Weights of a small transformer language model: 15 layers, attention sinks.
Each number is 128 + 24 x the weight over its row's rms, rounded and kept within 0 to 255. Layers, rows and columns count from 0. The size above them is the row's rms in percent of the matrix's.

# layer 11 attention output (transposed), 512x512, rms 0.138, rows 408-447, columns 320-383
size [ 94  98  99  94  91  93  96  94  95  94  99  93  95  92  98  95  95  95  96  94  94  98  96  92  96  94  94  93  98  95  96  97  95  93  97  97  91  94  88  92]
[[103 160 150 145 138 141 130 138 120 152 109 163 113 146  84 116 119  96 116 100 156 148 114 137 164 168 147 131 126 159 116 123 134 114 143 161 162 171 128  97 146 162 118 114 137 148 123 130  94 109 118 147 138 108 118 113 104 139 126 160 133 104 111 109]
 [156 153 132 138  99 148 111  75 114  76 131 106 118 118 111 149 109 175 114 130 103 140 110 107 135 126 155 198 112 109 151 117 170 107 119  95 129  92 119 146  96 137 129 128 112 161 121 108 143 166 123 124 112  88  93 147 119 146 178 142 154 112 111 149]
 [179  90  91 180 133 134  62 195 164 130 160 125 151 152  91 125 175 120 161 153 115 116 179 189 136  79 150 142 143 148 151 131  98 135 166 160  85 111 187 135 151 139  80 114 134 157 135 128  95 127 163 107 158 163 188  98 126 136  93 141 120 120 138 137]
 [157 100 101 106 128 147 136 101 125 133  90 159 136  92 151 113 191  89 158  83 107 143 142 148 121 133 167 121 128 114 160 130 166  94 159 170 113 168 125 120 126 120 145 156 132 140 138  87 123 110 145 112 150 158 109 165  98 117 107 135 119  86 178 118]
 [161 145 169 126 132 106 105  84 113 123 131  71 105 110 132 111 145 124  83 130  82 114 120 137 127 111 107 155 107 137 129 104 158 176 160 120 165  94 121 129 136 111  99 143 144 143 134 123 121 125 127 112 128 132 149 149 176 165 107 120 106 119 144 150]
 [146 112  97 114 184 120 120 143 123 103 116 107 107 116 140 150 146 137 143 143 161 156 151 130  75 146 146  69 147  98 141 127 127 131 120  98 130 109 110 127 143 103 131 130 141 149  85 148 103 122 155 159 105 107 117 127 123 123 148 144 113 111 144 135]
 [ 79  94 121 137 159 122  99 149 134 179 117 128 134 144 187 107 166 136 121 120 159 148  97 141 159  94  92  92 109 156 124 132  98 139 148 173 117 124  95 121 110 104  95 150 168 142 136  87 112 188 161 102 134 154 124 138 135 164 165 118 138 119 128 122]
 [119  88  64 115 138 142 141 148 129 121 107 102 129 110 144 150 118 116  89 138 119 128 140 145 146 127  85 153 153 110 116 118 117 117 119 137 134  99 122 128  80 116 150 140 116  94 103 120 139 119 137 133 155  91 116 134 119 112 119 122 110 136 152 137]
 [145 174 129 118 195 124  93 123 120 136 152 142 130 119 109 123 107 163 117 103 143 115 110  98 113  82 139 127 126 118 124 114 146 173 164 142 113 121 129 127  84 100 165 145 157 122 180 155 169  99 112 144 160  73 126 141 145 108 121 152 137 128 150  93]
 [148 103 105 125 125 164 149 131 117  84  97 145 147 143 116  96 118 108 125 125 137 148 134 109 157 121 170 124 150 123 122 114 114 126 111 130 134 155 108 154 148 127 127 121 179  89 150 125 143 106 131 158 115 201 156 125 158 126 150 121 136 128 107 107]
 [143 134 136 105  97 126 100 124 149 128  90 140 135 144 143 139 131 125 128 122 153 115 118 137 104 127  95 145 114 104 115 154 118 162 140 137 100 130 195 118 148  90 136 127 109  84 131  99 110 144 107 108 131 118 109 159 117 136 135 125  60 121 113 144]
 [153 139 130 168 165 118 146 140 166 107 100 137  86 146 147 100 114 110 139  73 113  90 126 104  96 146 129 157 141 100 115 138 123  81 168 155 131 127 154 123 104 108  82 124 141 155 115 125 126  73 105 166 107  91 168  86 157 168 163 157 121 137 155 153]
 [125  92 162 103 165 110 136 101 140 105 134 136 143 133 139 127 117 100 162 188 130 167  78 171 181 126  97 148 118  88 140 153 111 103 141 137 182 105 162 170 129 174 114  88 114 157 160 161 108 127 117 128 115 123 142 111 136 122 159 107 137 110  94  89]
 [173  92 130 145  74 145 171 139 115 146 106 107 122 103 118  88 125  93 138 117 114 162 121 100 140 128 149 115  85 106 128 111 167  96  96 147 107 169 154 163 154 164 127 145 114 156 134 158 113  87 176 129 131 147  93 120 116 108  83 111 144 134  70  74]
 [151 105 132 109 128 159 131 116 156 102 160 108 113 134 127 128 153 110 170 146 157 131  90 153 157 130 118 126 124 131  51 139 113 147  92 153 104 146 116 131 156 119 154 135 136 102 110 124 142 119 130 123 134 157 116 176 144 114 109 137  83 143 150 138]
 [182 142 130 122 140 135  91 119 130 135 149 129 128 121 137 157 106 126 123 100 128  98  91 202 148 127 129 107 118 112 132 101 125 132 132 141 122 149 149 104 128 155 110 148 134 156 135 145 115 137  94 156 108 123 168 161 110 162 168 115 138  78 124 102]
 [150 117 103 147 152 122 200 145  91 104 102 117 142  70 130  91 146 121 140 130 135 118 139 116 117 152 121  68 131 106 145 116 136 117 148 128 109 132 100 133 150 128 105 160 137 126 180 162 160 144 129 168 117  77 165 168 166 114 137 115 131 152 119 147]
 [147  80 148 118 142 139 146  87 140  98 167 113 130 127 107 109 127 143  99 170 109 104 148 148 138 140 102 147 153 130 162 113 126 159 142 154 109 159 150 145 142 125  97 115 109 128 120  97  83 113 124  82 132 142 116 142 140 131 132 145 154 178 113 155]
 [ 98 149 142 126 125 118 146 145 161 138 139 111 139 180 149 124 154 105  89 140 136 161 125 105 135 149 133  87 150 150 167 107 134 124 106 132 143  86 172 165 105 118 109 148  93 137 130  92 136 102 160  98 179 162 116  90  91  76  92 181 156  91  92 137]
 [120 142 151 144 103 115 140 124 167  97 101 159 129 134 110 115 145 165 153 103 110 144 137 108 142 141 183 144 148 142 124  98 151 133 137 151 155 142 148 116 115 157 109 124 159 160  81 128 108 139 178 139 166 114 173 109 139 110 107 145 173 158 139 118]
 [150 133 102 103 104 155 133 166  60 143 138 146 131 106  97 108  86 120  93 158 143  98 109 141 159 151 147 159 127 125 107 179 152 121  60 134 104 117 138 128 118 140 102  95 168 141 109 134 146 114 116 126 130 124 133 127 111 123 151 152 161 131 132 142]
 [131 112  95 152 103 155 143  59 122 140 110  67 137 100 151 162 101  89 165 159 129 141 138 138 175 149 139 115 147 140 129 159 104 136 137 127 119 130 120 149 131 123 103 152  90 158 127 136 101 177  96 152 142 162 126 154 126 162 144  89 120 116 188 134]
 [154 162 150 101 132  99  90  78 150 143 137 148 150 124 135 148 143 132 123 157 142 111 103 135  93 104 128 143 115 124 181 145 128 124 136 153 137  84 144 119 158 123 165 144 103 102 144 100 115 149 112 135 145 133 150 144 140 155 131 102 166 149 165 130]
 [ 90 147  95 156 125 134 106 125  85 117 140  97 129  89 167 139  63 164 129 138 153 113 157 141 111 160 126 147 113 141 147 138 150 150 122 138 135 108 113 128 151 126 133 100 123 131 103 141 121 133 168  90 164 126 167 135 139 118 140 141 202 180 154 158]
 [118 108 190 104 118 141 103  88 133 114 127 139 107 110 136 117  92 155 119 132  74 157  98 146 139 152 159 146  89 124 131 141 133 117 113 124 125  99 114 120 139  99 157 122  87 139 165 135 110 114 120 129  89 111 127 144  93 119 169 124  81  89  61 148]
 [114 104 161 165 129 127 139 164 171 133 126 151 138 117 130  97 168  90 135 155 117 101 107 147  95 108 102 175 155 117 138 140 131 103 153 165 138 107 101 159 129 112 117  93 143 139 101 116 120  71 108 115 101 139 148 140 144 124 144 118 137 138 104  85]
 [107 132 119 154 143 124 128  96 104 178 121 105 173 109 129 167  95 141  85  69 106 130 107 144 118 145 113 161 129 166 119 121 158 133 139  91 100 126 104 120 146 112 155 140 112 136  71 125 129 147 186 125 112 120  97 136 142 162 147  99  99  92 168 117]
 [124 176 154 138 133 122 108 153 127 174 139 115 139 122 135 145 134 137 146 146 109 121 170 123 139 102 141  90 146 120 123 127 116 138 128 157 109 132 123  87 135 128 112 126 123 156 130 112 108 132  89 118  67 101 134 113 160 113 118 186 147 106 129 113]
 [130 136 136 149 130 100 118 100 110 146 116  97 117 147 135 120 135 121 140 131 134 157 131 144 105 132  70 145 142 130 143 121 128 107 121 171 148 130 154 112 132 141  86 176 106 107 161 132 113 114 150 144 169 115 158 115 143 132 128 156 154 125 105  59]
 [ 93 114 127 121 133 123 136 134 140 130 112  98 108 150 134 115 135 143 138 114 139 124 106 191 146 150 126 135 113 136 158 144 104 112 125 133 135 169  88 109 143 123 151 138 120 147 129 115 144 202 122 103  93 157 152 128 122 127 124 117 164 110 110 140]
 [104 144 148 146  94 164  86 133 109 101  97 141 140 129 105 106 117  97 156 116 133 110 105 122 136 115  98  91 113 120 103 117 116 159 150 103 148 157 106 146 105 136 123 155 117 123 187 131 132 135 155 137 139 163 186  95 172  63 135 114 116 157 128 105]
 [141 135 140  84 125 154 113 126 152  93 160 139 144 111 165 143 110 132 120 109 188 131 171 118 166 142 150  70 142 171 102 162 116 196 138 111  84 114  99 154 120 157  71 117 101 110 150 139  99 120  89  97 135 145 122 114  99  96 155 124 130 163 163 142]
 [143  81 146  99  98 106 137 144 160 101  96 131 114 110 104 110 124 169 134 143  98 143 146 126 124 179 114  86 173 127 133 100 148 154 145 100 154 150 110 113  99 152 138 161 110 160 125 128 131  97 129 107 140 129  83 120 163 155  73  76 126 123 110 139]
 [138  90 133 145 133 124 145 140 108 118 106 180  91 180 118 115 118 153 144 101 129  89 113 136 127 133 140 148 142 146 138 176 134 108 178 127 131 119 140 155 112 110 142 104 131 149 102 155 129 130 154 138 147 137 173 121 117 121 108 114 151 118 125 124]
 [147  94 147 159 109  93  93 150 146 145 116 119  85 164 122 106 163 101 123 127 130  93 112  68  74  98 121  92 148  97 129  86 133 131  90  84 144 139 104 142  84 116 110 101 127 155 122 137 167 134 178  95 114 124 116  98 127 125 114 137  92 152 165 109]
 [117 142 140 120 127 120 120 141 131 167 142 182 153 173 152 142 126 138 145 131 114  77 152 122 123 137 134 153 141 141  97 115 137 150 118 130  98 117 134 113 116 112 110 112 140 162 143 149 114 171 146 100 158  99 109 102 122 146 102 186 162 129 146 109]
 [126 182 142 140 141 180 142 126 143 111 163 129 169 141 148 135 140 115 120 100 146 140  97 177 139 172  96 134 124 139 109 137 134 135 104 117 107  88 100 125 159 139 148 166 135  99 127 121 148 121 150 160 124 152 108  87 127 109  87 128 105 148 110 186]
 [132  99  99 142 117 102 120 147 159 131 133 140 157 110 138  94 143 128 135 134 128 128 132 110 146  76  89 156 137 142 158 128 139  75 162  96 140 112 158 127 141  96 129 119 125 123 135 140  87 101 117 123  89 122 104 134  97 137 133 156 143 110 157  98]
 [134 118  87 132 142 144 115 115 100 150 143 138 115 129 106 122 144  79  99 137  94 145 147 162 154 133 123 168 161 153 106 143 107  81 138 125 104 106  86 134 132 131 117 152 130 137 157 156 116 101  90 137 134 141 109 125 134 132 102 153 107 100 177 134]
 [170 112 111 140 101  95 136 142 107  85 143  99 124 112 145 115 163 138  97 141 128 111 168 163 152 100  88 142  89 143 143 134  91 134 133 119 162 124 102 112 106 112 123 118 138 133 147  76 119 145 133 109 144 126 129  69 140  91 130 128 142 127 126 159]]
# layer 11 attention value, 512x512, rms 0.15, rows 409-447, columns 320-383
size [100 102  95  95  99 100  97  96  99 103  97 101 101 103  98  99  99 100  97 101  98  98  97  99  99  97  99 103  99 105  97  99  98 102 100  94  99  96  98]
[[118 106 146 110 112 125 123 112 132  91  94 152 135 140 127 108 103 131 111  82 121 115 125 112 141 142 151 162 126 178 134  93 144 149 147 123 156 129 104 166 142 187  96 146 148 108 106 152 130 148 146  82 144 115 128 135 124 141 118 142 173  88 144 161]
 [129  87 119 135 124  87  94 109 144  93 157 131 104 188  82 133  89 107 119 179 156 102 149 173 124 114 137  87 117  70 108 134 104 121 179 141 110  87 122 128 106 143 133 101 107 120 131 119 102 104 142  66 109 127 162 123 131 138 147 119 108 113 164 125]
 [166  76 159 117 128 123 128 157  98 154 160 134 127 123 137 114 133 112 121 109 137 129 136 147 145 134 168 134 130 143 135 125 173 155 102 139 113 116 127 109 128 130 175 126 125 146 143 129 150 171 131 122 139  96 127 126 138 101 108 155 181 117 127 104]
 [141 123 170 138 127 101  83 111 139 122 100 160 113 172 102 149 150  97 126 119 118 179 111 127 142 111 167 137 145 132 176 102  99 120 149 110 133  93 121 158 130  83 104 120 140 120  92 155 108 165 143 134 130 124 122 134 123 143  69 139 130 108 124 140]
 [124 115  91 160 111  88 175 153 137  94 124 131  96  98 121 100 102  94 163 132 112 150 120 127 153 154 128 119 177 144 123 144 143 130 153  90 127 156 127 184 139 105  79 150 155 131 114 112 134 130 112 134 116 156 151 144  83 118 113 194 143 110 110 165]
 [108 156 112 143 143  74 141 110 117 143  78 122 111 108 138 165 164 120 160 171 141 193 105 106 132 132 138 137 147 121 140 135 153 117 137 106 123 169 158 112 127 120 111 129 151 134 144 155 116 132 130 118  95 140 105 131 154 149 126 116 194 115 106 155]
 [ 81  69 113 127 149 144 136 125 123  81 139 135 134 118 136 168 122 141  99 117 155 125 115 126 199 127 127 145 185 129 165 113  85 190 164 149 122 107 124 153 128 131  98 148 126 127 123 122 102 103 105 130 148 103 114  93 116 121 108 115 136 150 127 149]
 [160 138 109 118  96 132 131  83 139 131 124 137 149  84 116 108  71 152 124  76 163  79 115 118 129 119 174 104 156 112 156 123 147 135 138 133 136 147 138 194 105 159 123 149 141 142 144 117 160 118 122 121 171 167 170 155 162 153  94 121 113 135 140 101]
 [113  91 128 101 101 115 159  98 124 144  92 131 120 131 148 139 141  94 129 105 124 161 129 181  87 105 121 120 107 136 157 117 145  93 132 139 128 108 123 141 143 151 131 141 102 138 182 112 107 135 110 124 125 130 154 112 122 162 143 136 163 153 133  92]
 [111 118 136  87 113 114 159 132 126 141 128 152  99 129 112 118 182 137 170 128 164 124 107 137 142 163  95 118 140 119 128 136 146 103  96 171  98 148 145 173 140 119 131 121  73 114 104 124 137 117 106 137  89 103 118 148 108 109 166 123 116 181 128 172]
 [171  89 116 170 120 168 114 132 151 115 140 147  98 131 110 124 126 146 138 130 159 103 116 113 113 134 144 126 119 153 163 102 174  89 132  96 135 175 125 115  83 113 155 117 150 120 157  92 127 172 137 108 109 125 140 134 113 141  88 135 118 150 111 161]
 [137 130 123 108 111 129 200 140 127 143 100 150 139 107 150 133 162 119 134 156 125 127 112 121  98 138  98 104 110 123 137 164 154 126 118 126 132 133 177 147 169 161 122 101 141 123 186 118 140 136 102 110 120 143 114 145 135 124 137 158 157  95 130 108]
 [144 107 108 144 119 178 105 185  98 120 136  97 123 126 109 120 125 128 169  88 113 114 102 138 132 141 135  94 122 135 131 116 132 107 131 122 150 114 117 115 102 119 109 109 160 171 134 144 134 105 118 152 129 148  85 169 115 137 130 113 108  99  95 164]
 [149  73 128 111 103 120 142 141 146 152 148 117 109 121  96 153 167 156 143 143 141 109  84 142 152 122 153  80 120 120  97  93 150 136 115 139 127 140 112 155 108 110 157 113 129 173 149 113 177 134 171 111 161 131 102 134 152 140 137 129 105 123 130 139]
 [ 94 117  88 110 111 126 132 139 100 106 111 123 120 170 127  86 109 128 164 138 118  80 106 126 150 151 142  79 154 112 157 149 133 110 110 133 158 158 146 114 115 104 192 128 136 186 149 124 131 119 122 143 135 153 154 149 117 172 126 110 154  95 106 129]
 [139 133 121 145 143 112 146 121 146  70 164 154 116 136 141 132 137 131 144 145  92 100 141 158 162 137 143 111  87 104 145 165 116  81 128 133 119 161 145 148 116 149  93 165 158 105 167 138 125  78 143 106 115 160 141 138  94 129 131 117 140 161 151 136]
 [ 61 119 156 105 150 140 125 137 135 129 152 124 119 143 143 137 179 133  91 157 135  79 128 179 125 132 102 110  86 135 138 135 114 142 124 118 111 111 137 117 126 132 136  85 136 153 105 145 113 121 157  87 163 150 155 118  99 158 147 105  71 111 143 145]
 [129 138 124 144 116 139  98 136 162 148 107 106 121 158 107  85 142 126 105 130 149 152 149 124 121 144 101 176  81 106 173 114 114 143 127 137 132  97 161  98 149 106 135 160  95 125 132 111 108  79 114 143 140 133 118 138 123 125 182 134 143 147 105 149]
 [138 139 158 124 154 147 124 114 151 114  97 106  97 142 140 136 108 130 131 139 152 138 150 147 134 102 124 102  70 120 152 130 156 139 139 119 124 132 109 122 105 105  84 117 148 130 124 143  94 105 148 116 125 120 142 118 133 108 126 180 138 146  99 137]
 [151 163 123 138 175 150 141 119 127 130 160 144 108 123 157  67 108 182 157 127 132 120 127 100 162 119 107 135 134 122  88 150 100 119 111 157 120 138 151 157 165 123 127 136 114  83 118 168 160  87 149 116 163 132 143 123 109 168 131 133 136 128 118 121]
 [ 84 139 122 107 114 138 117 136 132 140 129 149 159 110 155  91 171 159 131 132  79 183 113 129 143 171  91 142 126 125 122 138  67 112  98 102 127  80 175 121 149 121 105 122 143  61 114 139  82 121 113 107 127 102 116 125 101 156 152 112 167 107 154  86]
 [126 140 167 100 146 137 117 135 143 114 148 101 159 119 122 112  87  90  86 132 118 114  98 146  65 124 138  97 102 113 136 123 137 160 154 163 140  81 100 146 120 158 140 157 141 112 142 166  93 125 136 122 113 112 104 121 116 119 154 143 153  91 164 132]
 [131 135 143 106 139 132 127 143 104 111 143  96 114 135 139 103 102 131 148 133 118 157 115 140 127 145 121  64  86 143 125 148 150 117 129 160 118 114 143 124 128 117 107  92 166 112 153 109 106 128 161 134 145 130 124 129 139  94 102 101 106 114 115 128]
 [137 142 120 167 139 161 119 119 154 119  96 122 108 115  72 165 162 133 139 104 123 121 117 129 126 154 133 175 155 148  91 124 135 118 158 150 127 123  92 126 136 151 148 108 152 114 110 105 159 163  94 104  87 151  78 146 126 126 142 138 129  76 145 155]
 [126 119 157 147 166 113  93 132 155 130 155 162 114 139  68 143 123 104 149 107 123  92 105 155 123 136 137 147 112 125 135 136  51  99 126 110 115 139 161 123 133 113 101 107 133 130  98 123 135 117 154 148 135 165  80 100 129 133 172 101 127 148 140 149]
 [171 138 145 136 117 149 124 129 136 105 147 123 158 160 142 124 156 116 111 108 153 143 135 132 152 104 180  99 155 159 107 135  94 151 124 124 148 117 161 124 142 107 168 140 135 151  91 155  89 118 160 131 112 134  95 172 156 144  54 128 121 130  81 130]
 [138 115 113 120 173 108 112 132 178 206 109 102 100 136 118  92 108 138 113 193 124 150 146 109  87 114 136 155 168 137 134 146 107 142 124 191  98 134  90 106  91 138 147 155 139 136 117 137 122 160 107  96  99 128 142 155 137 134 150 124 161 126  70 161]
 [136 123 116 110 147 137 156  74 144 129 128  81 130 146 146  66 148 129  78 156 142 127 106 157  97 121 125 166 132 138 149 135 149 133 155 135 119 106 120 125 108 133 122 115 139 101 117 125  84 117 155 122 155 140 132 101 118 166  78 145 178 182 140 108]
 [102 144 140 153 108 146 142 130 159 141  87 138 136 122 147 138 167 118 153 130 143 109 136 164 147 129 119  80 102 172 141 134  94 126 103 110 104  88 114  81 169 163 148 142 108  99 132 135 147 134 161 105 108 158 121 152 131 121 144 131  89 138 139 116]
 [135 177 113 117  81 112 145 120  89 102 120 150 109 172  90 121 122 143 147 117 155  96 136 144  77 117  92 139 108 150 128 156 139 170 131  93 116 131 153 147 126 138 127  90 134 114 153 164 123 131 144 135 100 212 143 143 137 106 128 138  92 127 133 135]
 [161 148 123 114 137 138 159 102  85 172 130 124 142 128 150 121 155 149 175 143 148 132 137 102 167 158 111  86  91  95 140 138 140 135 101 126 136 139 109 150 113 117  87 136 117 146 167 121 125 125 121 165 142  81 178  96 135 166 170 143  91 143 135 163]
 [137 152 134 142  94 164 130 109 117 121 153 149 110 134 100 112  88  91 175 110  96 106 131 117 119 147 144 138 172 105 111 144 116 109 141  72 146 192 117  92 124 103  90 127 100 109 133 100 113 103 117 125 207 111 159 105 124 154 135  97 100  81 105 161]
 [117  90  84 129 144 151 143 130 114 131  96 173 104 142  85 141 100  87 162 108 135  79 155 141 126 133 157 139  97 155 127  95  84  98  77 146 104 162 129 145 155 129  99 134 123 102 128 141 152 142 120 128 164 179 171 110 118 108 113 169 142 116  82 127]
 [133  95 160 138 119 116 114 120 113 119 133  95 163 138 108 170 140 108 153 127 124 129 129  90 119  97 154 142 106 157 122 142  91 101 104  99 107 134 130 148 118  95 133  76 117 112 125 117 124  58 124 114 124 134 118  80 153 124 162 156 102 156 146 146]
 [102 109 145 132 148 122 110 163 117 139 185 133 111 136 125 170 121 155 121 130 127 100  86 117  81 100 152 116 140 144 129 107  62 108 142 160 111  86 123 106 127 103 126 122 101 160 110 141 127 118 133 106 146 112 101  89 141 117 110 132 133 126 154 108]
 [ 97 141 127 140  78 124 125 141  74 162 147 178 135 119 183 172 118 106 152 131 134 134 115 144 131 154 114 150 103 140 142 141 153 142 128  92 156 117 142 123 124 131 131 159 103 113 154 176 150 185 140 170 118 131 154 134 105 165 176 126  87 145 123 103]
 [131 112  84 135  98 128 118 105 176 159 140 137 135 160 145 117 142  88 111 138 124 130 131 136 121 109  88 133 117  74  96 175 147 159 117 129 112 154 136 114 146  82 109 120 156  96 101  92 174 129 169 113 138 104 107 125 120 148 147 127 139 100 176 118]
 [123 152 132 119 125 142 152 129 129 113 125 125 175 116 156 132 131 147 135  70 119 109  88  75 130 152  89 147 136 181 125 147 129 133  86  93 113 138  87 174 114 168  88 148 163 169 115 151 139 103 106  93 131 122 152 144 134 124 154  97 155 151 120 121]
 [151  97 125 107 147 144 134 121 101 133 124 106 118 157 167 137 103 131 145 151 124 138 129 103 134 164 125 106 126 136 134 126 122 121 112 154 115 100 130 178 133  93 191 158 143  69 144 141 118 100 123 155 132 103  62 100 146 118 109 164 167 104 147  96]]
# layer 11 attention query, 512x512, rms 0.131, rows 448-460, columns 320-383
size [ 83  83  88 109  96  92  92  94  98  99  98 102  83]
[[104 157 125 148 137 152 152 129 141 138 163 139 122 123  94 158 110 150 145 105 136 129 161 100 149 126 125 134  93  99 122 155 114 121 145 167 137 122 113 106  66  97 111 130  89 128 142 101 111 124 115  56 137 125 105 105 112  88 127 139 120 130 189 167]
 [152 138 123  82 138 119 126 171 163 157 133 134 130 124  87 155 157 132 112  91 123 116 163 138 130 179 104 120 137 102 136 139 144 149 157 154 114 192 118 130 156 115 173  94 105 162 136 126  98 142 127 170 159  98 131 138 152 140 124 122 104  95 131 124]
 [112 130 144 115 109 157 109 106 108  93 148  53 121 144 112 136 128  85 111  98 105 165 137 167 142  74 111 134  84 120 147 140 107 105 135 111 119 157 150 131 132 165 126 108 105  94 132 117  97 124 150 120 148  77 125 172 131 129 163 121  97 147 142 116]
 [150 106 145 160 127 119  98 142 153 150 121 147 103  95 122  88 131 156 153 132 119 167 101 135 136 132 126 118  65 184 164 138 124 127 112 100 140 133 130  98 128 134 114 173 143  88 104  64 203 127  89 134 154 144 104 148 137 161 119 101 131 116 140 119]
 [123 143 159 138 130 123 141 103 139 141  92 154 137 117 168 139  98 124 126 130  91 115 104 134 111 114 155 149 134 144 137 122 121 133 138 123 152 112 129  93  99  98 157 131 121 118 153 135 140 147 104 138 124 122 127 117 174 102 133 117 131 156 106 133]
 [114 170 117  98 144 135  89 150 129 107 102 157 135 119 126 120 129 167 144 117 149 105 129 153 136 158 115 121 110 168 112 167 119 136 125 127 119 114 134 157 166 140  76 134 143 162 115 126 148 117 119 153 116 131 133 121 129 129 180 121 102 149 158 135]
 [127 128 187 116 109 147 125 114 138 110 104 196 137  99 151 133 124  98 105  55 126 160 110  70 144 140 121 100 154 121 155 145 112 148 121 100 174  78  75 120 119 172 154 183 142 146 149 148 160 122 118 139 108 160 116 119 144 143 114 138 165 134 129 105]
 [117 132 139  91 126  99  91 116 135 114 162 122 151 159 187 140 103 112 121 106 159  89 155 154 148 143 131 122 130 150  93 128 152  85 124 139 123 109 155 133 166 130 149 116  88 120 118 105 123 115 196 124  91 151 138 146 130  98 184 174 122 151 137 125]
 [149 128 145 109 116  95 133 131 147 120  98 179 106  87 123 135 164 140 160 136 136 141 116  95 144 115 137  93 166 130 125 159 125 120 109 126 102  96  80 117 108 149 175 194 164 159 118 170 146 121 124 156 116 151 158 134  99 137 143 116 146 119 121 142]
 [115 138 145 139 102 106 122 124 136 136 107 166  98  92 155 143 116 166 117 123 148 153  92 102 141 170 140 131 129 119 131 118 123 137 147 118 142  88  78 148 128 142 129 128 189 140 143 166 148 125 131 158 115 135 157 125 137 130 149 139 133 136 120 129]
 [124 128 106 125 107 142 140 101 187 103 103 143 117 128 111 141  86 112 128 124 132 130 157 159 104 134 126 132 134  82 145 169 137 113 158 137 117 122 121 116 176  89 135 179  97 108 131  68 170 147 114 116 118 159 133 143 158 119 186 131 114 140 156 109]
 [145 125 154 122  88 157 121 118 184 145 135 108  92 138 149 181 128 125 159 128 114 162  99 140 140 161 153 135  89 142 139 135 129 118 105 114 155 115 117 120 143 138 134 177 166 114 134 126 112 141 136 162 134 124 163 115 130 152  87 108 146 116 111 127]
 [135 118 104 157 121  99 123 118 149  98 113 171 132  98 154 118 113 143 124 161 165  97 173 164 140 107 123 155 173  97 177 147 134 110 111 111 131 156 110 117 101 102 139 117 158 158  87 116 120 104 126 137 137 136 100 162 105 115 124  90 105 121 109 137]]
# layer 11 attention key, 512x512, rms 0.128, rows 448-460, columns 320-383
size [ 85  86  89  86  93  88  94  94  95  95  96 102  97]
[[127 149 161 139 106 113 102 118 141 153 169 116 125  77 102 134 129 132 153 149 140 141 125 109 140 153 156 129 110 133 120 137  95 110 150 131 125 136 121 150  85 105 145 120  82 123  92 136 148 119  87  80  64 152 161 135 190 160 121 142 147 120 115 108]
 [125 165 117 140 141 107 159 142 127 111 104 199 108 129 101 118 107 129 116 133 132 133 118 115 118 141 118 124 132  89 159 152 101 154 125 134 110  79 120 160 103  75 121  94 168 168 150 162 127 135  95 165 151 113 130 134 106 105  81 121 114 124 132 108]
 [140 117 164 130 172 103 105 178 101 107 123 170 129 133 139 129 127 157 107  97 100 104 159 130 135 118 109 138 145 139 142 129 135 114 109 111 119 119 107 111 156 168 123 157 131  98 108 112 174 118  97  75 123 127 177 102 134 180  91 137  90 139 101 126]
 [104 121 151 109 117 182 168 126 111  95 108 125 104  83 172 146 176 141 165 110  91 133 143 133 100 156 125 162 129 144 117 118 109 180 126 117  98 126 121 130 117 136 115 169 134 147 137 114 124 162 128 164 103  90 150 127 113 131 147 154 166 182 103 141]
 [153 163 127 120 142 120  99 123 149 154 143 128 156 178 138 111 119 121 135 146 124 150 128 151 136 101 123 146 102 128 116 105 104  85 129 185 131 154 180 121  91 134 158 157 107 104 122 129 171  91 101 121 133 114 182 173 138 107 105 134 134 168 158 128]
 [169 126 128 116 138 145 125 105 132 125 122 143 119 160 141 116 121 141 101  78 119 136 162 159 159 107 182 115 122 132 119 151 123 143 131  65 132 113 136 162 130 149 142 162  90 148 104 160  93 139 142 154 135 124 145 130 125  96 120 116 144  92 122 109]
 [ 68 133  98 122 125 102 110  71  99 108 162 138 161 109 142 126 139  96 146 154 128  87 116 146 131 122 134  99 157 140 130 129 125 142  89  80 158 137 120  90 104  95 129 126  93 112 128 155 117  58 145 156 101 147 120 130 110 113 142 123 140 126 123 119]
 [148 144 129 126 158 115 123 143 130 131 153 152 138 123 124 149 146 132 137 145 114 107  91 103  91 108 151  97 114 104 118 134 169 106 139 193 127 140 107 107 152 149 106  87 136 116 157 121 127 141 193 122 141 136 115 135 164 104 150 126 125 134 139 105]
 [102 115 158 108 115 127 125  81 145 130 126 122 145 108 164 104 114 148 132 139 159 109 109 160 135 117 184  96 105 154 121 147 120 160 123  96 130 147 144 130 151  98 139 166 103 122 162 154 153 134  92 122 151 137 136  89 135 142 102 138  89 140 126 150]
 [115 132 118 124 120 111 111 154 136 112 134  90 124 102 156 122 114 115 113 114 156 118 174 107  68 134 135 161 117 132 133  84 137 108 119 119 168 130 165 136 103 151 145 137 119  94 130 154 134 115  91 127 137 147 123 124 114 125 142 129  73 152 130 180]
 [111 131 130 127 123 132 134 139  98 128 139 155 121 132 132 110 105 152 126  97 127 129 125  92 121 148 182 134 124 146 147  87 130 142  87 102 145 135 117 126 160  83 128 107 147 113 117 119 120  67 163 138 127 126  97 163 149 104 118 168 101 121 138 107]
 [151 139 113 131  97 120 120  82 161  96 114 129  91  93 158 128 143 131 130 124 159  93 179 142 127 100 146 160 120 135 132 111 140  91 199 182 132 118 182 135 128 106 145 113 138  89 110 124 135  98  92 142 122 116 156 177 110 108 173  92 143 108  82 149]
 [163 126 126 151 100 137 160 127 119 117 140 107 134 129 109 112 129 145 123 167 108 132 156 122 155 106 122 116 124  96 131 143 126  99 118 149 114 143 103 135 119  98 134 161 112 145 125  97 153 152  95  89 110 151 135 138 139 117 120 116 150 110 128 103]]